{
  "norm_eps": 1e-05,
  "init": "normal",
  "beta2": 0.99,
  "seq_len": 256,
  "steps": 8117,
  "dataset": "wikipedia_en"
}
Each number is 128 + 24 x the weight over its row's rms, rounded and kept within 0 to 255. Layers, rows and columns count from 0. Numbers have three digits each. The size before them is the row's rms in percent of the matrix's.

# layer 3 MLP up, 640x160, rms 0.243, rows 512-639, columns 80-159
099:135140107132148123123150085161138129133134110106155145144116124119153102156072060114098125124087117090149138165123137112098128125136148133097157115118094130114083077183105144119156164102140116105127106183131071089149112114117102147122095116
098:077110115124144109130165087119140143108123131110076067140117107126076070135148138102128133113131159110138091112164138149145124121130087136129099109066120128125070155139130133138180130111141133170093176118146147148147136148128123172134115137
095:129126106146127097135141135120165120144142100165121115118150145128178150130137129096174157093176172136133127163136122124132143097126108147166125100110135148097095124153139164127120149158138129137157162110138113195116111138114159158147128108
103:134138113126139153155111144119129171108130116110156091153139110108139162094118078129109134146086125136123144171157118102145118190106104075168166105141083082097120090099134091101153125147167123105054172152111104158132114174130120152158124163
092:101142127078144115180130145128139105138068085123102115132121144108143135100143135146172139104150141142158150101148134124115105121143143116161133138132112116200095169118113167158151165109133150113116128151150156125126128149116122146091152198
102:120144111136113122143158110115134145146122070128136155146107101117129120109132161091116116123122142151139135103105140125156144116084098163144108122153142132185079125160147153097142183153107142103112129136121092127123114139159150160119060145
091:129116157125113140135149121148126113114113139112135112091147079134153132132142093135096115121116117154145113119167155098139129095163104134107122087161117150124148119153146118143155128153126126133090105164129161108140116103135095121145151128
092:119096120100117099152089147128135143146108118144109135082081094098107114107109144106152154113114121123131133106129097146105105156052173111103116093130119113125091143142141127121115135138148106141163148114095136149128135143124109133132104110
088:112116113094138113170070143160159150122129104151121093107113107133092134066116103120134098130103088104120141162107153128160149124109156140103150133131092160128131136099106123098139138103135090132156130117144125151148156092135160126140144137
099:103118112127105161115115103148147130135133116127181097144107147135144097127120117138102142093090167155121104117119097112121118147102140126127139112109152132139162175186128082121085124109145081100091134107129082175115151106126147141118092119
102:161137104176153135130143167155128126142156149114135117099136114142132115103144120099109130121138118138190145170150132170128126111161118140123123133121148153108099154139137173146122127141139151115137101130142106124126202098108105159129129088
096:125102095167129093143135177151121148174085132125105127121150135159122116090166113098127132126114090109151121109147112136182152116159099125114101113120152091149120152168092163168101154150139158142168116112114106115143098149113095127156114116
098:134150102126139138148113146137161072131157129126131169071120081083134131113137172115108122127173133145088136117127083145099171129152145122086141120125137088122126093162098120136136142119149139114137072123162108114128143083130128124129115113
101:116103123122076125115095126098156137116094151121108162135113139202150083105163124136106145077127116132109121103134158143086125143145095144151130139124122126197073147135150149140138130108134107131141115128100145171150125177121117154162158135
098:124144108108141140205085095132120133152113164155107087138164136177130164139136131164130146095148116183152157168147122112116135123134103112126157152153139153096135119134142125111133144142152156104162129134151111128153170112124123114154112121
109:126094091106132098129134124133134093152078073141169097149159103104148140134170133098157133116135145091142126109112106113123140125117110134130138113145141078129144121158121149116114164138097140168102137144110079144102131114120131108108097106
105:128119124125099135109136121119128108117116159115129138137105139165109160111116098114121138101119147101066066123150136132107101135180132132096110159176126169145126110122146114153110103141102118129110129130124117129056111124122123123123096154
109:156104153105156151157159144097151152111117141138096111117126145114146172175112150157134153126139143143126125087139134074129129167108136149095119192081111116103145114126127094093120111096194093120121093139138149123147110172098156135120125142
100:162133113120153109123155153143130122137130093182114095138152098148111170155118167176114113152162127092129113159120160131134112132114148126140149136107130131114150114141121154185178145116128139128169104123129145146111125120139097138100142133
095:103189108120140133102128135172141133140081157099100111157113111139157119144097127126151148124159159124081095123141110139145136098159123127134105148160132113164105148111131160108137125162149113160104140150134108153076123159164112142113136158
101:180116144112108121106058143142128119120116191126112108126140126163145138141124141157115128111154141132150144152140130117143145122136140138135167159123154149118119169143104070179122083168158104129112143121108151154117109124162142167116107129
100:117114126143106170127123139171081123194148089118158126148112140118131127135118068146131129153138138161105105158108130111122060157120115143154096119119137110103162128155142132158157104110154130140109160158138158125079159115140124142159112122
107:170130144125122144107135141091134148118139069112156179087122111126174118148120128147123130083111159149105085111155097124109103129126177114091120112137148132121127151095126125143120130084091128132105124168153153086173117117133082165128119114
102:107130106161161125141088144138135184150149147148106092118094139114111129114145114103112161128128113159139138115145167161153168084146140114149121119126103119133142129126116120130167142117133103109101086105142159167140116172151099162165134136
094:108129083170122110137101085113141109137162111138080172162162173124097130126140153136128168086103152098186126134164147148150127146134126084159125171149147127154137093144109104137106189143131120168161104143113120120128127130116167129111124109
102:110147104168131119122103148107127126122094126126110166162124127105171135136194144108121118090153109144110109152104123154144119135114136116127118148117121162132124145094139134124126152148082177104106153077096143121079154156144144134147124147
105:170132117144101118124118145131149156137150132095119121155086168102085131157102124114143092114153157105112141127138125171117105162149079149095122096101142108124082139147142117151092113173107160161130176112085149110139140132119135149144149106
095:112143135117101151163142143156160127091122118106144114135120140126119140109104148101082153146168121128153149106131127128124103111113079106121101127133113131159162119135073153107140138131139109123104173122107135129131106167131181140156150155
108:120103147134140142129175181110126097114137145080122156164107133108102134140106092098116134127154120171116100098122113165148103094137113086134155123107116100122120178161131110112116160105128164155141126080169157158113124138125115171201132157
112:130160083194180063123098156113086122117127121139169100127150111094145146133090134151143102117096133123104130122096126131139114165126168145143121109111092118147111150117133121138109127121121159109153138100106139145125107131138157085128170155
098:138116103149135165126143109125124082138131122078144148121183106107141104109099104099123060110150148085133106119114154113127148104114144153163133120128099080108192148164125121122148139103139103118141086143105134135133118127141128161116146093
103:148095136138162107137147137115151085117140126109117111148118139117153133111125140141138196134089168105125117147103101156115110145136127181107144087109118121142130082171125135127167089124130142088115134107126119129081126167130128139150119124
096:101161138116136111131134134111105125118121111150101157173166106151132114103107176146134130127135133130146086103092115143130162159140109124127117137164118105120085170134142152150139139160049124130128204130176121132137185112150102112125135181
093:112135113107109118123136122132124121101096117117176125140141098113140119070118083146119103133140103113114172136134153097128133153101133115146176043119127110165146124070095146149151146146111136126111102111132161150101138141118112126100092115
106:108123101145126149129131137109154139088158107132145146139089143149103112140067147096150153125135132140183109171144122093114132131122127111112134129104141099152135096191129158122152116149151156121159133159106126163126145112111102118106140126
093:141122141120164150085109140146146145109123111062126132127168097148148124138142115150179144092125102120082074148078107126129167119107131133133110106138124141110111120130136149129165121145112174111108121113146073116096135129112135167100138109
100:130151111135158110112101118124118154152146066091133095140140138155114159124124117152127139153125123132142135106120109123145072139166098107134146139136100122170136142127163082143164164095086080125085180083101137138134108160092137121133135123
106:089135154143135088103130133135136138141115149132183122115111119121129131122162088175108133126097149106132170117141131092127078207100126120102139135114137148131139109118095089125133169067169118132086173109150152096133134096144159113138097167
111:106123130135134124097115140108135048119108088125127135124096120121122182131134148121146109142150125094129131128145145140107094149090060168151100115101106145116139168141096145152118136108139172135132171139129120159108141129180120137169136141
100:164147150113118108149146149138136166137128131128104111144126145112076145125088093114110153141108106165139132147130115097108125149094114116144144106122090107135112104127084154138162154112103137133177109143104163120103158137126111135125127062
098:114102127145170138104165138104135158146140155117149110135146115113135110117113124140121135136149114132088119152172157162112149185153076170149151121131132101114165150129122172105126097138106129174089107133171106175140164121111080128151099109
101:112127128150144142155140113172156080142141122112126115146157146094102151176140126099136115145166153163140082129149098119133167124122096103167137097131144130140147105145147148152149087084086131117122146110178141124160117176132093158139168126
111:148078187089120110113115097164104110107150110157129121133116141153148178162077159167126121115117147158144137134144076091135113149129151129141093150128155134106160132151115151111144133142124112108112055124166100068142097129128121093142096152
115:106155078131178125133132129145160135170152171097122134142105145137090146130132128135138103146156141162143137135092124121133170156140107109113183159092163110137085151108152145099138147118114130138142141144138092147162160139120101115105170109
094:116133116149132097138141143142124163135088157122108126110176085123093121109122131130094091127102155120158134125087126116097112108124119106107068169122166133128112152121123123180134089099124118095142170156158118162147154125144142110147083153
100:138128134163122115092123143177125108113128125137139119126122166115142125131117122105144141132143151127137112141153130093151175169125165150135123163108112137128112129156132114104158125125166175097176125161136137068148133141079108138177141098
085:099102106142180152136145095147083064137112141149115076147146118106116111142130093126106121140176143139139134179142129121181123168117116181158100105144092129130114152143151111125122140114124154115180093134144099144137104136133102142133135119
098:123121086127128132125160144118103148100098100118111125107146124125086132133111127137092102107107076145151122058153097088124080144128102111101116117166164115117147156132127150143146144138101180136117135138159136129178115170118126115135164113
098:135111144144188147136144149140085088145109070153108101130106102111149126091099090116172124129120141150126170092172148136155164154118095160159138172144094100101143138113173089136087151151121103173112125128156118111118143112172130108130126138
101:156143152122162057144103137178116124147129092144158147101138118111130120143132099131121118114133147146097147122167151172118132121121133093139150119140129104151084164125126122102129113152119137137155159144121071138098108135163137097153129144
106:119103130121166134139101146158130102093135094147113137143139115141113107080067092111133145143126108132118169118159101144130152117122152116108132142118169157116093150113132123134111116148103125114144154156083132139144070159136125156144128174
098:161104148154103116132094122117188111118152144121110129088143126148095136170136135135151129154152121126121115123127121132172108150120157103127120148120134145113129165148144137111121097139153102197123146123095131140095122135167155114118139101
088:149089142122130148117147124109173096128119118116095120098115092122105108155141154108117120150117121121128155144106119163148107106110147111091171148120132105136131126132123128100127131093144126144108114095164130202136113175118107111123189103
105:141098123140105107175166119164166178131102121131135163119159133123123160119122169133134103131115144127105134089139167119116094121120130100138101111117128116104126123131116140124112184129145128182141137109145104110143122128178158094148144114
090:130150121113152113121152117091177095199126108136097103124145171138113116126125168115086141158129152142124135162152129129108172147162142120088160146100126114118108126109107099134134083125083127118116153140104109139127104163120115136151143134
098:117132106135112154149091107135179141140151139171132162120149136110124115111135164153112155106118136142074129095154134109128118100132150138110135075161124098135124128127082075126133170068113131090142135111147113132154129112132150161117130123
095:121159137134118107143140160156145119120076071119133167166138093123177151168135124126138117118056119133180160104124136145124121130105110123138088154127096139148119085161186161136090125109177121132146155116109118087094153117099140123134168117
091:154138168084145106133116158154102098117121112147152138169120099097089160139133093119134113166143114171101140165166161102085135141142152093112119131092152138105154140126140140136109141124129150160140167134149109099133130154146157125111110135
109:080093126113115136164193126146106078152116111104097111103119111125104110119092129129162071119107118125125132123133152102098171139153145093098141117135164118127123084107092123091106176123148146131138166103115142155101132079111099119171107158
103:070114119128133164115120111147166144135136119117127116089116151133114131110187135174086145113112159174155103094166142124116156105117121092140165128164142110118143117132134099130186106135116130123133158115150070151116122131112129119109132104
101:129112095172130125143141108130140082145080132139131183161176103141129093153115130094096155082133114099133127152129163105119160122173163147129166146148126162159117126137137129107134121118149152087120133167142159126126110121176126138161145111
106:153118123131105096145135097095171138151140143125101131132136168145160120133123131066150113107128136136154101103112111104151121120134155108138125142119142129180136125157132170162124089132114121134114095161138160114099099181123114155145174120
096:107140126116137131180082145155144096125094091097098172142146112157133174094136120109150126107149075132112138134121157070097138141137118133138111123121132166147172139124149144140132142172145096120170166109120115153114114138141142152120116156
097:136118115152120120148147113134139128144116133134132114092142129105131115122145144131120061098078109112151134094135112174090122111131138117157109118091137124108166118127103100087154135105151163096110147078140097171116109112136131127144173129
093:092127100126141122143134110125137136111159095126105119168131105135153117150100142144169091173088096153154137180137163168127177135156086130103118153164125124138140116131106112115171141132099186145130142112107130160141085093104150124088146105
096:136133113117125140173141138103163128098134098092135125122125070124118087133145112154123119128121104147178117137111166102134102127158135122111147096116132101141121171121124181127127136114090136165113159089087110143131137123104154174130141094
103:106153114132118111147164144100137109127104092158093123124120158062129135110159133121144128138087122154123162181136121143137085178087096092114108128108101103157148104140117133125161163121165132147119135130110101081123082138129130124125138126
112:083128149136140157153182125133145120097120133156119095063145151132157108120138162104121137110122191145147155129109139126086161117147142104128112151111097151145110081133095120133174131145163126121146156093128099105144118123114128139129120135
097:122098113178158131120119130128145134119153107129117153129152076125119157143128150141127097154114138152093144104138142135118172165136086173133119132155120148114107140120092093161145173133148178104152122085170104098136107117124143117098148143
106:157106131137114113138157198176124136116137113123141116163128146165151080138116136115137116096098114148082118164139130149143125133145147126104130128117115122088121119125154168094126146125106129103125110133158092100131145123099138146110125153
101:129108112140114128124135137135093110143141154125117119168083093121119116112129117178155146148114136141103102110128161102110108098123111102183133147117179145129143126149114092109116144109081089068129152129105141144097104096124127178109135169
109:103148156118132124114138117157137108120142136174101128129143177115135111142136113144106128145149110179153098159158155142076157115092148128144126127122127156135144153135078087206124154155140127141138137172135165136127091131147145131137149150
099:123168147103113151118134130150090144121177168079152128170082116155161123141117134158098148158111144143120139177174108131137099133129145146174155119107160128152141121118127142087155114157117107123125182167114134141130119152082082153125135142
105:150131116126111131127137152137108140115155106119127083122131068136144130194166102100140109124127161120096130120097091120167049159150142139106156160091114101153116136121136129084148093142093135143133139112119111123114110156121122131146087132
102:145156171120138150158138183115159146070148130100102126137125149100134112136132102134135135148115131144122130129125090140133116141079140145119104100112117115128151159144127143150128146145148143093137137184086145110155167115127122181153119128
105:107140087117152156094090169098182158127137118130113171117109160139090124136162158118111106117131160141120131097135111131160173138132143135087154105103102080138119146135117152106141149102118135115111163135160076159129145154110073157120155115
100:162142165147151115136111135133130148142128087160097112181135117157120123073136100172144112138119161139110159121172131099100152162130142108128107123092129091147151106170100117101119128166106135100144125145116129096138118124183120133132080103
098:174122147137130116155118145104112133118128118120109146162120124125099087132152144128102141104145172128106150102139127107140133136123160151103128119130080101111122114085169143132136137118100141102119097115105136183164138093149112085107165136
099:090096130137135136106136130131110064162109102167119132120126115112119090114080176088125172125113116136118138122178136116161121135113100119116136152091177115113087102133152131116214169119085095132114145095145145116159124123100147139120126141
094:120132106185137128151128143113147140106172140110148180172140146148136133134137110130100116145120105141149134186133132177158156089104126121132129149092151098173135145160138161186108146116104151139165118144116135129155149117118114105120125127
102:175142149100160113109142130117099118129115140120111154151146093131155121121140145125068133124168150141113132147141167137107084147128108125106149125140183145126130132134129121118107138121085130168139136145148134123095103153120076127179114136
111:109109127143100086148151103118162129157113146151115136132132130109108132084107126151086120112156085161146125171152119163125143114131153107108127136151175098131120174149090153109106156161112090149121121121109139153116129101105115122153111089
104:138178160163140137114107124110171134153100103127140144177103119126107066126109103138125119110126165142107143095117080139133129179156106150093130134119140089097105108136107131130163103131124112160122142143136103129115102140112105122140140150
102:159139124106081137151118132176122134167172126125164167166102145115153140122165163136158120152164089117124140152124140124114125102132111098111133150123127151129135113121155084130124131133190147121130089133168166136108127120159098136113099123
098:158160129139128098137150147115157119065151092121106163120127134139139119129146164129122158157126070119158131112164102155135086123132055100136078118121138098143141142073139115143138152107159164124106152107132115158094133154068122173129122063
101:102103102131138128160136108123122090131121137120112119143124120098101146134122199130162114090164126113137148142117103113126193125144139161149166108167120122120132143112162121178118137090136151109087140146164156134147100154136121093123142124
101:144104110112122144107152128117141129144082108125106140163128105115164159119139145153153138189170130161109118133131105106138120175110116101135174133138104134087123157150136063126092158101148147142081165171098183095113156133136110116160126117
102:184171146151101107131151156139091116134165090138140074114137141135160128117142082120141144160110141127113129176124146132120098122127171124169090172090152147121137144140152110134130114123172155140112123128097159083098104173121119145120109109
096:147100149119152142135154137131156121122159094133132092122113141141079153095130120127067085159126102155128064128112180125085143127122164136134121111104093121145126103113158103135111135099089118103147102103126148131131117118166115191123157151
114:146090125116117096118110115119108107141156155139092126083123158139111163111113128140111085118160132133103119117163162118158156139091136111085123188068085136143121148141112148142133125122150118125173098136150148136076139123114131153136112170
110:139100132131138084166063153128168152151142117142127123128147118129133106127091138144120160135113128191142164154129183111127111172134116123125112117119169192119118150100119140141131128149184088119143145115084116152100123106173134142142111158
094:068100090065133119176149139164149143127138155122137098158104122106153127159162082113118152098081127134129121135112128108147117157137157103117101124088128104124157122131092129119112119093123091099159090110153103116087100101112133131116071108
102:131111089118082179145143125135135123135142188106154132117070167099169153099126108095125123144128135140169124107074082132136136137078131158096121055111094109134164124155130109113150124111120120103090101126143101153073109125127144123110123115
106:118143128172182126136072147141121150104116114161106117158178103138117127130136104144115145133087170099107165110120140128147123156128133115134132116139129094105162118110148093119109118125085121149132157112068134104154120125168163115166135122
100:167097075169127135132139098162133099153081071129099132067129152124135119116153143141115126135163158176101088131154121125149120114101122159157121116101115105152127150166106159117151176153118141146113144083136103119152073144126161173124154165
088:085121126151148118137149116085153129114124128169083118079112101066159124132131178134098100116161114095126127130175133143144087076131112104145110136157145154101145132140101136105108138129112161105131140129119103131127130115143166133122191098
098:127183128130143157144115108097136147062103094122097111134109146130098129125136124120139147130139107151099124130086107152110100135154139158112136119110112116117129156109113111141116133139139179155113106126105134119169121125120136150084129105
096:136141144130118129100125154139099109107168137158130160124138134108135094138120128070126096136083129071108083109107137165154126150141136110107137125133093091172155131119136108105164181162161108169092127048127115142103074125156142147133158146
094:166095122111160150114100114145106114104128126144174133137137113111100129158123113096168092122110097119150142128092089104125182141128099147135147178085098150176153066135122120139153127118109133138099083160126126118173124139128111119134132118
095:123147159096158133080124099158136144139141149140147138135130133146133157142168104130121113129103106098098117141142098109130133077169115160112074133170124094152146101135147133114146133140168122174174104127119123135145116175093137121069187119
104:119134098132129124115159094134148084104136127120152152084157139104110123163083129091092169099144104142124143118133120160112130140159128104103143143101101106079116120145098107156142104137135155148126128140160121145152125148124094163099170122
099:126092128114137118133154127134166138065124158126105172144121144114147135114124081169155145134115094111103135092135101141156124133169154111141133125122106133139121129131117127119143138095106148099183139138151113101161181119083097150114162127
097:171125117154161111145104121155171107101158113101130144104130154142129158177118102135114141157085107149089130157125096116124163127111117130133139112171139122112093127140097081122190156151129133098108097152132096126107217160110127143120122123
103:112099137163131115127115127126136167137090123135124117142127110105130137097146129183102152113118154105130143170121124135120101147131144129123116186161140107130141092103131080118142112119105142101106146115091155103165121170133140101145120083
094:132111100137152133110150130121131152152112159101163148147130153135143142125140158139107161073129116121136087144176114115121092102131158121101102109111168126157114072117132159121169106139136128133072118121122129166126137154107127126157090103
097:126100130186194118137115108114171128136146131144103132096129168095126114111133119145129122154124154140099137155178170084126139116143115122165131167105137143137121091120125186131126118139134112133138125088110122117113197085123137113088121169
100:122096069119141095132087104191140134136115133141121114148151146161144139150157125128089132126107148172133110098149083103141115112153205098125136157133139091157121116143154147099092155169136153095149128146130121104148136146142125115161133109
095:110146123156120128150134142130120152156172125134155167149109127114107190092154140086128137148123114147161097119138105128161093150134106125177129085127130118126091102134109169136123138170080140083158112077126109088091093115130149138158093122
095:125140096146150095125176107079153093093128113151138116106147110111107131122091136124139125160144119152146137126149151139130130077170146123131100148137168158136110152155148129146141108140148130158182137106117101117124142154110163127126112144
104:116125185102111126149140151172106125150160132116101152136155106127169084114118150114108134173083147132088145151089111095123214120146168157091112093161116132118108095094153135112159143099129139139087112115131130140163133113132100152096183109
102:107107087099121128080131123138119119141141130120169143089126127104131120089152105122169089166113084126169134155113103120142134161136128156094132122101146081071129132147143080138165113123121105177112183122171151152078132164146081119120142127
101:112145159107128087159101119174105115107119149143158127117092122137121127159155096141141134121115140118113142146117101133114130148117142141149105128113115174115147188149092106148153110109095112140173125141137113127115149114122155132115085160
113:128139136114122144142105119169070127090143115115151080106098090150161126131126154157147147088194135144142139168128148134163104125133128149139104126130148102121098120124147174180113154154127128084146151162110102118137130076099082122110089108
095:130083152188119121083095121140134116123129115112137137121148089122173157123099126139140142140101155222109101162107132128139113154120120162124125135146110134169113116132153117150101130108106138103119123136130104146143086138091091126135087131
098:147158126128117141145152139131124142119186112145170142138134104121091133144161119119110116116139158111143145061137135085149083130106148104153149129123099140114091122102162130129110159129148149149109118085115140107131081120192144090132104116
099:134092097129148081126167160151140159113102136122159127155151147122104087111103098143141083117088153111072135093154109141121119162137121102134122132139130153109140121114121116137101172117145148135133108137134143093156116148143090096154116111
100:106101077090180110115097121168109116124130166118086134107121136110138155099158197106130128071125094131139103115103135086112158125104131108129168184129126134164113149125119157129166127160163128119131144115162138130103161154136145131111135120
097:112138093120094122157140112149119116091094114163156137147163135120144143135085158127132117133060114124137133120136131133156093129091102111122072123129170137151128107153151153146115111141100158115155131127132143098109114081111120111139142136
083:118137144089149093148153148117113115141116108092117144132152130116162151080125145120188167138152186166116151191112148110141192161087125132123090128077125120109158126107163142130086140088110155113145129123145168099115141129143155148153145183
111:098098140154137123116149120152080106143120133166127143109112148128153134145118158134087134143139144163104099102100165123139108130116110101142125143170147142131117125129111103133098117128145159181159120143134116097148169123150114187149104155
100:133171130158174164147117109127106069129151108119105105155099088114092133132130110159146152126134128135076103096133176101102130165131140130078147178114129152133108102108141100116131090113114136124139141126144152133089156141114133135129156143
094:138111125144148078166100114120137166080115130158107104145118113142138121163112150125111150095168141152134104115108124150149142086124121145140122128140110109152071115106117147155134085135101103140120131141110098108070160142088124144118065111
102:136077137162141068108112135107087113122156101159101159157120173148131140130132098150134125145101095157101180122107117120108104150085137103116120130172070088105175136155097103153168125084124150122094091118134165140121157129146122100120127107
099:145146150115118120116170147150078128073160124119135110119149112097095095142101134130133099128138125114120122103128118117206119111146097139102155148139120073123141122122132128129136104126079143127095177136134148085124111102095152195141132154
093:119130143149147128112122131099144166125123103159089137140150093152104113119160113085127113131149138109119107108097129130116179155123098088120133155115166059087145148123144155095176081122147143112148135096091152138106080137149105127116119106
096:128138114150104098129148175124130118108116084145127155118104124144124144100134124098130119137097158152114088125125144168149168124132160121130111135119173124089163125154105116170117131112139138138124054170107105091143140145152164113125151162
098:141153102152125097154165131120124145132145090086094117144117134128114163164098131147119165155137178137184132141134124130145126113157126112145148136127163126137119155114136110111139133123123149138111169114137104073082144118106136175113130094
104:110126137172124096088145115118135110140112152136163124165151155136128121082104102147126091093096119110117142114117135097124117128121118131145131126146136092136086135155153145086129144139090111072119116142147132141103113105156142137164131125